{"intermediate_size": 512, "hidden_act": "swiglu", "init_std_o": 0.0, "weight_decay": 0.0, "warmup_steps": 200, "decay_fraction": 0.426}
Each number is 50 + 12 x the weight over its row's rms, rounded and kept within 0 to 99. Layers, rows and columns count from 0. The size before them is the row's rms in percent of the matrix's.

# layer 4 MLP up, 512x384, rms 0.18, rows 367-403, columns 192-255
103:56 59 34 38 46 47 53 30 45 56 58 58 54 44 39 57 23 71 35 46 51 52 47 44 48 37 73 35 50 57 51 42 58 42 47 46 31 54 56 67 35 52 72 54 55 36 71 64 69 62 59 41 62 42 64 72 68 53 28 35 65 58 65 49
094:55 44 36 47 47 64 47 42 53 41 42 36 31 40 36 47 50 63 49 48 34 36 45 36 60 54 34 45 48 46 35 65 59 45 28 43 51 51 49 65 58 52 41 34 44 79 49 58 35 51 39 33 52 53 56 60 33 60 46 64 53 57 61 45
100:60 74 59 58 32 63 67 29 36 61 53 58 46 42 56 27 26 58 57 63 38 31 70 50 48 50 42 40 40 64 35 57 36 64 41 58 42 61 62 64 49 51 39 68 34 44 42 67 42 43 50 44 67 56 62 42 60 38 40 62 60 60 34 61
098:66 64 73 35 39 65 26 58 57 57 29 51 92 47 48 45 66 26 52 55 49 45 44 49 57 55 37 48 29 47 39 36 65 56 70 48 54 48 55 60 53 48 52 40 30 36 42 65 68 50 41 65 35 67 52 49 44 48 56 60 64 56 60 48
097:42 53 46 38 52 54 37 46 33 57 44 57 65 47 41 32 68 49 50 46 35 51 65 36 74 50 40 57 56 50 36 49 48 56 60 64 35 51 46 41 65 52 50 39 40 31 38 64 42 51 23 36 51 58 64 53 34 36 51 44 61 29 57 48
093:57 47 70 41 49 62 54 64 60 53 54 52 58 42 69 40 59 47 61 60 55 63 44 58 50 62 50 62 48 64 39 42 37 63 52 56 64 57 45 50 51 67 46 51 33 48 48 37 60 57 41 47 30 38 45 52 55 37 66 64 41 14 48 53
095:44 49 60 58 55 47 72 42 42 68 45 54 35 70 72 47 45 50 49 49 80 47 64 53 60 18 60 43 49 42 60 35 75 67 35 37 59 45 17 53 45 57 45 65 52 39 48 40 42 41 50 62 53 63 36 70 44 37 37 52 42 71 48 43
112:60 49 38 59 55 68 50 53 50 42 57 51 43 29 50 56 69 67 44 40 55 47 38 52 44 58 36 33 74 50 41 90 35 47 53 51 50 49 54 62 42 70 32 44 32 48 45 40 52 34 67 31 49 54 38 54 54 54 85 29 55 41 58 52
103:53 66 46 48 74 53 37 54 46 53 64 31 60 61 43 43 33 53 33 66 58 50 48 59 65 61 42 58 42 49 61 58 60 40 59 51 46 60 37 47 57 53 34 49 47 39 35 43 55 58 43 38 75 57 59 48 30 34 78 47 46 41 64 57
104:28 49 47 56 51 37 44 45 32 52 53 41 51 56 46 51 65 66 55 36 55 48 29 44 40 55 58 52 67 37 49 48 70 61 49 44 58 47 68 72 57 29 44 43 51 65 41 54 36 33 38 38 41 55 63 44 62 44 63 41 50 45 45 45
103:35 45 45 34 63 50 60 50 39 64 49 43 71 60 53 45 40 51 49 63 65 44 48 39 46 33 39 47 37 62 59 48 41 56 53 41 39 53 69 48 53 44 44 59 62 51 57 42 59 34 54 56 46 84 43 44 46 44 45 36 60 54 29 32
103:50 43 54 48 58 49 55 44 45 56 69 44 43 55 51 59 56 68 65 60 45 56 43 64 61 47 60 40 55 51 54 44 44 44 48 58 31 59 60 68 22 57 54 39 50 61 62 31 54 52 55 55 58 40 78 23 74 65 52 59 61 51 41 67
100:47 36 43 44 58 35 78 43 57 56 62 62 59 48 46 58 66 41 47 60 49 53 53 37 55 52 64 68 48 43 61 49 42 40 55 55 60 55 48 55 43 50 28 42 20 11 50 63 68 40 30 52 44 53 55 58 50 56 73 45 64 46 70 38
098:69 30 59 59 37 66 58 36 54 33 31 69 74 45 35 37 49 47 65 49 82 63 51 50 47 63 28 46 55 54 43 53 59 52 45 36 35 53 49 47 42 54 52 54 35 61 72 45 47 62 68 58 47 49 39 36 31 52 71 51 43 40 49 44
100:42 70 60 56 49 60 38 22 27 59 42 62 36 63 45 70 37 43 52 60 56 51 55 47 42 49 85 49 45 33 31 49 65 36 58 59 36 65 43 53 62 35 62 41 60 68 57 62 56 46 42 68 31 46 38 46 37 46 53 44 62 43 45 26
104:62 46 65 30 41 52 45 48 44 63 51 63 34 60 46 31 42 33 41 68 48 38 51 36 58 70 49 57 79 70 38 55 42 47 41 52 45 72 52 64 66 33 48 53 47 47 55 58 54 49 66 62 42 63 55 58 45 64 52 69 56 35 51 73
102:44 37 48 32 57 46 57 55 63 52 48 43 54 48 54 53 52 46 54 54 54 52 61 32 53 49 71 62 19 53 67 35 64 51 60 41 31 56 37 25 64 51 75 67 42 43 40 31 41 46 38 74 38 43 68 45 66 51 52 54 38 23 60 54
100:44 65 78 43 57 51 58 35 38 64 35 60 77 46 56 62 60 58 60 76 48 58 35 59 55 57 54 36 51 56 47 53 41 54 23 53 43 69 46 50 56 69 68 45 54 66 49 42 49 46 38 71 28 66 55 57 50 58 40 49 37 33 51 65
101:68 28 42 58 60 64 71 55 49 50 68 42 27 39 32 63 36 61 75 63 36 36 53 40 65 58 44 41 52 38 56 64 29 44 47 64 46 63 36 43 56 27 31 28 43 58 44 48 65 60 50 34 48 46 33 27 55 65 51 44 59 31 68 47
094:45 47 62 69 24 44 60 44 48 39 61 37 43 31 40 65 49 46 32 50 30 29 60 58 40 64 60 54 72 36 45 46 25 56 67 67 46 51 44 46 55 45 65 51 52 69 59 41 54 40 47 33 36 58 45 43 57 47 47 43 56 52 43 53
098:44 55 52 52 66 51 40 51 37 41 60 73 48 54 55 46 34 39 53 42 38 42 35 37 66 35 59 55 24 42 43 57 74 49 44 60 41 45 56 48 54 57 38 67 52 27 43 50 57 87 43 48 50 50 48 60 33 77 31 60 59 51 66 42
098:57 47 53 39 50 74 53 45 42 49 58 53 48 44 64 38 55 37 43 34 38 53 54 51 47 62 57 40 63 47 45 43 55 41 51 50 62 51 35 45 50 61 41 44 50 46 63 51 52 37 51 67 34 46 57 62 51 60 22 36 40 34 58 47
097:42 66 48 42 38 47 61 48 40 57 39 58 52 62 38 67 52 45 52 44 48 53 49 43 58 31 55 36 37 69 48 46 18 50 40 46 48 57 52 27 57 53 77 46 37 32 49 57 63 61 53 52 50 50 80 40 37 50 34 69 43 52 68 36
095:56 52 36 41 55 26 55 39 73 36 62 37 58 36 41 54 44 38 46 54 47 47 51 67 25 38 59 44 27 47 65 41 64 42 56 49 49 36 40 53 53 36 67 31 43 28 61 72 18 57 60 40 43 55 67 51 65 47 52 34 42 72 47 64
099:76 59 48 43 42 44 50 41 44 47 51 55 80 56 56 27 71 53 56 53 68 50 42 56 33 40 29 67 70 45 40 51 58 58 42 52 44 47 41 53 72 60 24 35 33 55 63 26 44 46 32 34 45 51 71 36 64 55 68 39 65 57 42 70
097:39 61 42 44 48 60 65 48 71 55 47 39 46 55 63 30 63 56 60 46 45 65 16 85 60 49 52 50 35 73 40 36 76 59 64 54 48 49 64 49 49 48 59 34 51 39 44 79 42 42 66 38 49 49 35 69 51 51 54 67 60 46 50 51
096:54 53 23 62 40 46 56 64 43 48 39 69 47 51 45 41 61 51 50 76 49 56 29 36 39 28 47 42 39 31 50 47 66 46 70 35 54 61 53 53 33 39 58 66 50 57 50 64 30 54 61 49 23 47 57 71 43 66 35 21 57 54 38 58
104:41 45 64 48 54 74 40 59 57 54 41 55 46 49 33 52 58 42 63 50 50 45 44 82 66 38 14 64 24 47 22 70 31 38 56 71 30 63 35 65 43 32 58 53 43 63 56 34 66 48 35 72 47 63 58 10 51 48 42 45 48 44 23 62
107:60 38 57 39 47 66 55 55 57 72 40 55 48 76 61 55 30 62 37 44 63 59 16 35 67 40 60 73 42 44 45 47 34 75 58 64 59 51 37 61 56 41 58 34 54 50 56 60 49 59 34 48 45 70 34 57 58 54 52 58 56 66 46 62
104:46 51 59 44 40 48 37 08 33 48 39 41 34 22 42 34 59 53 48 62 33 64 49 64 45 48 52 49 52 49 69 53 61 44 41 48 60 49 34 36 27 68 55 58 41 66 41 39 65 37 29 38 61 30 68 53 39 50 52 49 45 52 24 56
099:48 29 56 65 59 56 64 62 51 69 36 48 53 63 46 52 65 60 27 31 30 55 49 31 58 58 36 51 49 45 36 45 45 29 43 52 44 71 45 40 47 58 41 61 42 30 51 50 40 49 30 22 46 46 56 50 47 24 61 46 29 49 41 27
096:58 59 72 59 61 55 62 47 50 59 35 49 63 33 38 36 63 52 48 53 41 62 31 65 30 63 36 42 55 65 64 52 41 52 66 49 54 39 53 56 50 40 54 42 39 35 52 38 50 54 38 40 56 40 35 70 35 55 43 58 46 53 40 47
099:58 33 55 44 61 26 21 52 38 57 46 41 57 69 59 45 42 45 63 39 45 55 70 33 28 67 25 60 31 79 37 35 78 31 51 72 51 45 51 33 58 48 39 50 50 40 69 51 58 68 38 52 39 51 63 50 61 76 56 32 35 60 61 43
097:81 52 82 59 54 36 44 32 27 48 64 57 51 74 60 57 39 30 46 40 59 65 61 57 41 25 48 52 39 54 52 53 62 46 33 62 38 43 59 48 55 38 58 40 38 29 52 22 53 33 47 31 56 42 76 67 62 73 65 54 73 42 65 33
105:54 49 57 59 54 49 63 52 58 51 68 53 61 58 62 55 62 50 35 57 52 31 37 42 45 55 29 68 55 40 50 67 46 55 35 51 64 72 56 65 65 12 42 57 58 40 64 64 55 61 60 52 70 45 58 69 67 37 44 47 49 54 47 51
106:58 48 55 43 61 48 55 34 47 56 48 47 63 63 30 72 49 42 60 66 34 47 56 56 56 73 39 71 62 62 26 59 74 31 64 42 63 32 48 67 34 60 51 60 54 43 75 45 51 54 36 63 47 45 51 45 60 53 68 48 54 39 58 49
098:55 59 39 46 45 60 40 48 55 56 50 28 35 52 62 50 59 45 58 43 67 64 77 37 43 42 67 40 50 70 56 56 39 88 54 52 51 36 72 50 38 53 27 44 32 73 39 42 66 39 26 36 61 36 47 56 48 46 54 28 41 52 67 67
# layer 4 MLP down (transposed), 512x384, rms 0.168, rows 367-402, columns 192-255
104:63 51 62 41 36 61 52 66 41 71 65 48 57 59 38 50 47 73 63 46 46 50 74 32 43 47 42 25 55 47 60 37 65 30 53 53 49 75 56 46 45 34 58 47 54 65 44 47 56 43 52 48 44 35 67 63 51 47 36 37 65 53 49 49
097:61 28 25 62 32 57 61 58 40 44 54 48 56 27 50 38 47 59 48 47 45 34 46 49 43 61 32 65 27 47 61 60 55 33 49 58 26 58 38 68 45 60 46 53 27 55 55 52 52 62 55 60 47 43 52 69 54 61 66 31 42 55 38 57
101:58 59 78 44 41 42 52 63 50 53 70 31 40 47 65 62 58 44 51 56 47 54 41 63 47 26 57 61 34 59 52 34 45 54 58 24 47 35 35 35 50 57 50 87 53 62 61 54 51 44 42 48 51 41 51 69 47 38 51 63 43 47 43 70
095:47 60 46 52 46 48 61 32 55 55 48 58 66 59 57 35 79 46 53 55 44 43 59 67 48 35 61 35 44 41 55 57 59 47 53 38 53 63 59 36 43 57 55 52 39 59 66 42 48 43 56 47 49 54 52 31 76 34 42 39 59 63 52 45
099:87 43 38 54 52 41 48 54 37 56 49 67 50 62 48 45 50 46 62 29 64 40 38 62 64 36 57 53 56 45 62 57 45 61 21 46 35 65 55 57 37 47 67 44 31 66 60 61 49 32 43 63 70 64 56 68 74 47 45 58 37 71 59 37
098:69 46 74 23 61 55 56 74 45 51 44 68 50 59 50 58 22 64 45 61 50 36 61 55 52 33 61 67 55 40 60 42 46 56 46 41 45 27 61 49 44 42 33 60 34 53 54 59 59 50 66 49 18 37 46 53 48 63 64 51 67 41 62 54
100:48 39 42 45 46 38 57 11 62 36 42 44 38 45 50 26 40 46 71 48 59 37 52 47 49 43 45 44 47 54 49 63 42 60 55 51 37 45 66 50 41 44 81 33 52 50 44 60 55 41 56 65 50 64 52 37 47 56 57 50 59 53 51 53
108:63 37 62 58 72 39 65 52 38 41 38 24 50 58 68 75 49 48 74 33 36 64 38 64 46 58 62 26 40 61 55 83 31 75 39 65 46 53 30 55 36 43 58 46 65 50 54 32 42 34 67 67 41 34 37 51 54 30 48 73 74 44 55 60
104:60 77 35 50 52 55 43 49 51 77 55 54 50 74 50 37 43 69 48 63 52 55 74 54 35 48 35 53 53 51 70 70 75 46 40 38 35 59 40 51 53 62 18 41 54 58 49 59 28 55 61 33 55 48 42 47 57 25 49 60 69 39 68 61
104:26 54 39 57 47 33 46 24 50 62 34 62 58 55 60 39 49 57 57 64 51 49 58 61 47 66 55 46 38 44 38 38 42 48 33 54 75 61 65 80 58 50 48 47 60 46 73 51 44 58 43 50 42 66 41 58 30 62 76 51 53 52 56 35
103:40 41 49 55 64 59 57 48 39 42 44 68 49 57 66 60 55 53 66 70 73 41 46 56 60 27 49 41 35 57 57 50 55 49 64 36 20 47 50 35 18 81 61 41 25 35 45 49 48 34 53 49 48 46 31 41 56 46 46 59 48 68 45 31
098:47 41 57 56 31 52 50 46 43 45 65 46 65 51 34 56 40 49 38 53 60 82 20 71 55 60 62 61 45 56 28 63 50 54 41 58 57 33 62 67 35 30 39 73 57 51 72 44 60 39 62 43 73 53 25 45 40 46 49 50 44 53 43 64
104:59 55 37 55 64 27 35 40 30 50 54 58 72 28 40 61 33 30 53 66 50 50 49 41 44 62 68 41 52 56 43 58 60 56 61 24 27 67 60 50 53 58 48 47 43 44 59 70 40 38 53 64 56 40 43 45 44 48 46 42 33 56 63 66
102:51 43 87 36 35 29 55 75 50 37 58 39 58 45 49 50 42 61 46 65 51 54 54 49 37 29 59 48 50 44 36 62 50 63 31 46 49 32 67 44 75 44 33 54 31 75 62 63 35 69 49 51 69 32 52 39 64 44 68 33 60 61 36 39
093:36 36 61 45 52 33 38 52 27 39 49 57 34 48 53 47 58 37 37 30 40 36 44 29 57 46 53 42 54 42 30 44 44 38 84 37 46 60 61 52 73 43 60 59 49 51 69 64 70 76 55 36 53 62 45 18 58 64 39 69 40 48 47 37
101:51 44 54 33 74 33 48 63 38 46 58 28 62 46 22 69 59 48 47 44 51 29 53 59 60 53 42 60 45 58 45 36 48 64 58 52 35 49 52 55 49 31 79 26 42 43 47 45 51 35 47 55 46 42 44 44 48 54 73 66 27 57 43 62
092:43 38 65 58 45 50 30 56 64 61 37 61 67 42 63 50 70 63 57 46 76 37 35 58 47 67 38 67 36 44 37 79 54 41 29 37 54 66 72 58 49 48 57 54 39 38 45 49 63 41 20 38 43 49 35 59 32 52 58 52 62 43 57 63
098:55 57 73 52 49 41 53 45 59 74 41 53 79 51 27 48 25 51 55 58 54 45 56 45 69 49 45 47 54 50 48 48 53 60 52 38 19 71 63 50 60 37 40 54 70 36 56 49 64 51 43 64 59 47 61 43 61 47 50 51 54 56 48 28
102:57 55 54 59 62 69 41 39 46 41 68 46 69 58 53 64 67 54 55 47 61 59 40 64 59 53 55 42 18 46 55 44 47 52 51 58 60 76 43 46 47 59 51 43 26 52 80 55 51 47 53 53 44 45 41 40 66 55 67 50 54 60 43 79
101:40 41 50 39 68 43 31 41 40 52 21 56 46 63 52 55 54 46 60 51 57 48 30 53 45 61 36 66 51 28 48 49 57 64 38 60 36 36 50 79 53 44 29 39 24 59 44 53 41 49 48 39 56 35 56 37 57 63 45 51 48 43 52 41
100:46 41 41 42 73 63 44 55 52 68 43 67 23 44 58 48 63 61 41 38 50 43 52 33 57 37 53 48 44 54 69 50 62 32 50 49 36 49 74 31 67 54 52 57 54 52 41 50 62 61 32 55 51 50 37 52 38 35 40 42 47 33 44 64
101:37 79 63 52 50 56 80 58 28 56 40 62 51 43 64 40 47 30 58 49 60 55 44 40 39 37 64 60 53 47 75 71 30 59 48 48 31 34 76 52 60 52 66 71 63 43 56 45 46 53 20 46 54 50 51 58 77 67 41 46 49 45 52 40
097:67 59 51 51 57 52 50 62 38 56 50 66 58 57 36 52 44 40 43 42 38 40 47 59 46 57 52 70 58 51 21 64 61 57 66 43 54 43 65 62 34 60 30 48 59 23 62 42 52 39 43 51 50 42 41 56 40 56 21 50 37 45 47 46
087:37 39 38 52 49 34 73 43 67 47 63 65 41 56 58 60 47 57 61 27 53 22 63 73 72 46 40 46 56 52 66 27 36 42 48 40 62 47 57 36 75 39 46 35 40 47 33 56 39 50 69 71 61 54 43 59 49 50 55 41 47 42 44 45
096:55 66 38 51 57 50 33 65 44 64 62 44 31 32 28 74 43 35 46 42 36 49 47 56 69 53 33 57 63 33 45 38 50 23 68 47 44 48 40 56 56 56 54 42 41 59 55 33 51 46 65 40 63 48 66 58 72 40 80 57 45 53 52 58
101:55 58 38 57 58 55 46 54 55 53 57 62 25 48 41 48 63 40 56 46 42 45 53 49 53 43 61 51 44 48 30 54 48 36 55 46 42 82 54 20 64 51 43 61 52 54 59 52 42 39 51 65 53 58 65 47 25 52 64 52 64 25 30 48
092:64 46 22 34 43 40 40 44 70 36 64 21 54 49 44 43 52 48 29 76 55 52 55 44 54 38 62 46 70 40 60 48 25 61 56 33 54 69 39 30 62 22 67 48 36 39 32 48 36 53 32 45 51 43 51 75 54 50 50 40 49 52 49 37
104:49 39 45 43 40 40 49 60 57 44 55 21 58 57 71 62 52 46 59 36 43 53 47 51 51 86 34 56 45 47 52 37 60 49 51 56 73 56 54 60 57 54 76 42 40 58 55 53 36 53 63 69 27 62 46 19 49 42 26 49 63 77 25 57
106:46 42 56 54 48 79 63 54 65 66 39 72 43 45 46 44 42 42 50 24 49 74 61 50 48 86 72 45 33 61 43 25 48 53 60 67 53 54 38 39 64 34 41 60 43 69 54 49 55 66 56 51 46 60 56 50 62 38 45 61 56 65 50 46
106:41 47 42 56 44 37 41 53 36 53 35 51 57 78 61 41 60 39 55 42 50 62 37 68 52 46 58 41 68 45 72 40 53 21 50 46 53 65 61 57 58 40 54 81 51 56 38 35 66 28 46 49 40 50 58 53 55 76 71 18 60 39 60 43
101:46 51 39 59 51 20 62 42 48 46 41 43 45 60 46 41 47 60 69 52 54 43 56 52 67 54 49 54 49 36 52 51 41 52 55 33 51 51 60 23 41 80 46 62 58 52 40 64 41 41 58 38 70 53 36 54 58 77 70 61 59 43 41 43
096:64 56 49 55 58 37 57 38 62 55 50 52 45 47 57 54 54 76 56 57 44 40 68 43 39 55 54 38 62 35 37 52 32 26 46 51 38 63 28 72 27 63 39 48 57 54 70 30 57 54 50 51 43 34 65 40 40 34 42 77 38 50 61 50
099:31 58 23 57 45 34 59 46 39 62 15 42 69 48 47 50 71 46 56 35 44 62 60 46 56 43 48 43 52 25 30 62 58 48 44 45 64 62 55 58 40 47 47 51 42 12 41 44 68 56 54 66 58 59 31 59 48 51 41 55 62 65 53 49
100:61 69 51 58 57 46 52 52 50 58 70 37 44 46 65 41 49 64 40 56 57 42 75 63 49 63 44 53 29 64 60 40 54 42 62 61 59 25 42 68 65 40 35 32 45 42 60 36 44 60 59 38 63 49 64 37 27 29 41 43 48 60 39 33
103:66 74 49 81 48 37 61 41 59 68 51 53 47 63 37 46 48 31 56 35 49 50 66 41 49 32 43 66 29 47 65 57 54 52 31 53 55 55 68 47 63 47 44 50 52 45 47 34 28 37 58 56 65 28 42 32 46 35 39 28 43 71 55 34
105:36 35 68 67 59 51 47 42 44 34 72 34 55 68 37 48 54 56 39 56 42 70 44 25 67 60 44 70 53 51 56 62 68 30 70 59 49 52 57 53 58 20 58 46 62 57 60 54 61 54 49 44 63 51 57 53 53 43 72 42 52 35 55 61
# layer 4 MLP gate, 512x384, rms 0.169, rows 368-403, columns 192-255
096:70 43 47 29 82 62 45 39 53 35 83 45 43 49 55 70 44 56 50 67 38 40 44 45 58 57 59 46 35 39 65 62 47 60 43 42 50 48 53 40 46 43 65 61 61 64 63 53 59 45 47 55 53 72 52 40 40 69 59 42 55 37 40 56
096:64 32 61 43 37 53 51 48 56 56 59 31 74 53 41 40 45 69 53 49 23 58 80 55 42 60 33 44 29 40 56 67 40 51 50 35 59 59 77 77 43 51 58 50 64 43 34 51 44 45 52 44 38 80 67 51 77 47 34 40 73 55 46 40
101:40 51 42 51 39 61 51 70 37 57 45 56 44 40 42 48 58 48 56 47 63 62 45 56 46 36 78 59 48 53 50 37 61 66 55 56 56 54 66 63 41 24 63 42 23 57 38 63 76 50 70 52 62 70 50 62 66 48 44 35 36 51 30 48
092:47 69 48 42 36 37 34 70 50 43 51 39 28 57 45 71 54 62 49 62 43 43 32 64 76 52 41 51 58 59 47 39 45 36 50 57 40 41 37 40 30 39 54 55 57 52 62 40 32 53 63 49 60 32 59 40 49 48 52 56 32 41 57 55
100:39 58 56 49 30 57 48 62 63 35 65 51 38 51 58 63 46 64 63 45 36 64 50 60 40 51 55 44 46 45 50 54 30 49 42 47 49 33 61 53 49 52 39 57 58 53 50 46 54 53 64 40 57 38 68 48 44 34 49 51 44 44 48 56
094:52 63 57 23 33 52 49 60 56 47 51 23 51 51 63 59 62 41 34 46 60 44 29 61 32 56 53 64 67 38 54 61 37 54 48 66 39 59 65 44 74 63 50 46 67 56 57 44 59 68 52 46 49 30 46 39 58 53 62 47 59 63 41 37
103:47 77 50 46 48 28 51 42 39 42 48 57 53 22 43 68 34 40 55 61 46 64 49 58 42 59 56 66 65 64 58 50 41 45 60 68 38 52 48 54 49 59 52 43 51 58 47 53 49 41 48 52 62 41 34 38 56 55 46 36 31 44 57 56
107:52 89 54 28 42 31 28 56 63 80 61 42 50 57 53 51 38 58 34 76 48 42 54 43 47 34 34 51 41 12 57 59 50 53 47 32 40 43 65 52 39 58 46 23 50 42 59 40 47 38 76 42 63 60 57 49 57 33 36 47 74 55 30 50
101:21 51 40 65 41 33 32 39 52 30 69 52 59 49 57 53 46 44 37 53 41 54 66 40 43 45 65 72 39 68 27 46 49 41 34 50 44 44 31 43 67 29 69 38 54 17 26 55 53 35 52 58 48 45 62 44 52 53 67 34 67 52 48 20
099:63 40 41 58 47 56 47 58 47 60 66 47 52 38 45 34 55 39 32 34 22 65 46 49 65 52 34 56 81 27 33 59 40 32 55 39 41 67 56 68 49 39 64 38 50 55 47 54 49 73 37 38 75 53 47 43 59 44 49 33 73 54 44 71
104:41 51 43 35 44 42 31 60 62 50 27 52 62 62 49 16 65 52 62 55 42 66 61 66 40 68 32 53 55 27 31 63 52 48 48 60 29 58 29 57 53 52 69 45 51 43 53 54 36 60 49 61 49 42 57 45 38 42 58 53 53 70 56 19
101:54 60 45 57 55 32 41 43 47 56 83 39 41 54 48 65 31 56 41 49 82 50 66 20 64 55 35 55 54 31 65 51 37 67 58 58 70 55 57 52 44 60 28 55 35 27 55 26 47 50 53 23 60 70 47 58 63 51 47 62 65 53 71 64
092:65 37 46 61 45 39 52 54 31 33 46 69 82 62 36 34 42 64 79 61 49 51 54 57 57 71 70 24 41 55 40 60 50 50 48 58 61 37 64 55 62 71 31 56 56 49 52 55 30 49 46 40 36 21 45 63 40 51 49 59 56 53 49 56
094:35 67 56 48 63 23 76 77 51 39 39 55 42 54 54 69 52 40 68 38 60 47 69 68 64 56 50 45 52 36 41 46 34 60 58 59 53 59 40 65 24 48 65 47 40 49 51 47 35 56 67 60 48 48 55 35 66 69 33 51 58 44 45 54
103:54 27 30 58 86 49 62 39 58 50 65 53 55 57 64 61 48 60 44 42 66 70 61 60 49 44 62 49 38 59 53 59 60 53 69 51 43 55 61 32 46 58 30 59 29 37 57 59 11 48 53 63 51 41 53 48 48 46 23 51 73 59 61 52
100:44 34 61 30 67 58 36 59 61 47 39 48 50 48 49 50 68 36 63 41 40 47 67 35 41 52 51 58 45 51 43 57 56 48 78 41 41 56 45 66 61 55 49 69 50 48 30 59 55 58 45 55 29 37 40 40 66 41 42 30 66 52 56 45
103:39 59 73 63 44 36 40 52 55 57 75 34 44 64 23 65 38 58 34 40 49 54 46 27 62 38 65 50 23 36 57 50 49 36 57 51 61 62 57 50 59 42 45 68 39 61 63 44 44 38 70 73 60 49 80 36 31 62 45 45 52 42 59 69
099:30 47 30 41 59 53 33 58 54 37 51 73 63 55 54 51 44 35 44 51 36 57 52 44 35 54 43 44 35 65 51 39 51 60 56 56 30 57 38 75 53 33 29 52 39 50 72 61 34 30 39 43 60 20 60 53 59 47 63 54 39 42 29 66
088:67 56 63 60 42 44 65 46 72 47 59 49 48 53 56 30 35 45 65 51 37 61 36 52 51 54 75 26 41 48 40 54 38 68 53 61 49 65 41 46 35 46 50 54 65 30 54 48 64 66 35 54 35 37 43 54 53 54 60 60 52 54 64 66
097:71 42 47 62 48 36 60 57 52 60 39 53 66 50 39 47 53 45 58 52 41 55 45 52 58 58 65 39 61 61 64 54 56 63 62 48 49 62 51 40 51 61 54 65 45 64 41 48 46 50 48 24 53 34 46 71 38 23 56 38 23 60 49 69
101:63 51 58 57 53 58 47 49 64 45 33 45 40 47 66 45 57 48 48 57 48 73 51 52 42 57 71 53 49 42 53 40 46 52 37 58 60 61 44 60 48 51 45 73 46 32 39 45 62 60 44 19 70 34 45 42 62 51 54 52 37 47 52 68
101:82 55 48 68 51 44 46 56 46 60 86 62 46 57 54 66 73 48 43 57 69 44 63 42 55 55 49 48 34 55 47 52 43 63 40 43 54 49 61 52 34 59 54 42 49 56 49 61 44 62 36 30 42 42 38 65 64 61 59 38 56 42 55 42
101:27 54 47 59 53 38 57 36 50 52 35 51 78 58 62 20 36 52 35 40 40 36 52 49 43 39 43 61 51 48 31 56 48 37 45 45 34 44 49 41 65 54 72 79 55 36 45 54 72 44 27 39 34 58 50 67 19 51 45 41 39 53 32 14
099:54 44 55 70 64 43 75 70 43 46 24 49 61 51 53 42 50 43 66 61 57 45 70 63 45 55 50 74 32 53 68 40 60 57 53 42 50 80 39 28 63 45 34 58 80 44 38 52 57 59 54 63 40 17 59 51 35 56 48 51 40 53 59 49
101:55 44 60 59 33 67 62 71 35 20 57 47 45 48 57 63 46 62 56 57 55 55 69 33 27 51 62 46 65 49 39 53 49 30 61 33 59 65 63 59 61 59 38 52 40 61 66 52 58 28 48 68 79 41 68 47 90 56 40 41 41 60 60 23
088:49 42 49 57 67 50 54 59 26 47 32 44 17 53 65 44 20 55 62 37 67 44 54 45 38 45 70 63 37 50 50 63 53 46 63 27 42 50 45 55 51 76 35 54 59 59 61 50 56 54 46 37 41 34 64 60 34 55 30 56 52 41 45 65
099:37 50 26 46 47 56 33 37 47 32 64 69 62 73 58 37 47 76 49 48 51 53 62 57 54 62 54 53 49 61 52 58 64 68 40 38 54 36 43 64 54 67 68 48 56 47 83 29 35 42 66 76 57 53 63 55 70 55 53 28 43 32 52 85
104:63 37 33 49 55 47 52 51 70 51 40 84 44 29 53 39 71 57 42 57 52 44 56 50 66 52 52 62 45 31 61 53 55 38 69 46 62 80 36 58 66 35 27 31 67 45 54 48 43 44 45 63 51 47 50 36 65 47 29 52 43 27 62 72
100:39 40 41 53 23 71 55 55 45 52 45 62 50 33 63 55 44 71 38 63 58 48 53 41 33 46 39 55 68 43 43 41 55 55 32 33 57 45 54 57 52 53 66 53 31 39 40 63 59 52 53 44 46 50 69 34 53 48 45 52 59 36 54 42
097:72 10 32 57 44 51 55 28 41 45 49 65 53 52 38 37 68 49 41 63 48 44 43 60 62 43 87 51 39 50 43 49 64 43 51 49 36 62 40 46 43 68 41 54 44 65 42 54 49 35 45 54 54 58 58 65 29 50 64 35 59 42 48 64
100:56 43 51 64 54 41 55 45 37 50 53 55 49 46 46 50 52 53 73 51 68 45 56 43 45 72 55 29 37 57 37 46 56 55 48 58 61 46 66 58 87 42 47 71 45 67 55 60 52 56 44 72 68 60 55 57 57 48 32 20 27 53 38 47
100:40 54 34 58 66 62 61 61 34 47 49 50 58 62 61 43 46 72 50 45 47 42 59 53 66 36 62 42 59 69 54 64 48 55 29 62 63 44 45 54 52 56 64 47 50 43 52 52 64 38 73 44 57 38 55 68 65 39 37 53 52 59 44 57
100:33 52 60 46 44 54 34 64 66 38 57 57 39 41 57 30 53 61 66 37 58 59 58 52 40 54 56 49 60 45 55 57 50 27 51 66 66 37 48 56 70 61 41 16 51 35 52 39 42 40 64 39 63 64 44 34 54 63 59 43 38 67 50 68
106:39 55 56 59 72 30 54 29 67 36 23 53 53 51 53 45 44 48 49 42 37 57 48 42 42 66 53 51 32 48 51 43 64 58 56 56 25 42 61 48 42 55 68 36 61 43 14 29 65 32 60 46 64 33 70 56 39 46 44 42 58 41 48 46
099:42 53 57 60 52 44 36 38 56 18 48 39 36 51 62 83 19 44 76 37 36 59 66 61 31 49 36 39 56 44 35 53 54 67 70 62 23 44 48 56 33 46 74 58 31 49 51 43 31 55 45 44 51 55 39 59 54 67 53 74 52 27 36 63
106:58 51 49 70 49 70 56 52 49 51 28 75 65 43 50 60 45 37 41 69 57 72 62 58 59 56 60 73 22 43 41 45 34 44 61 48 25 48 56 43 61 56 52 58 50 54 65 29 17 41 38 45 48 36 60 35 37 42 37 25 61 50 42 59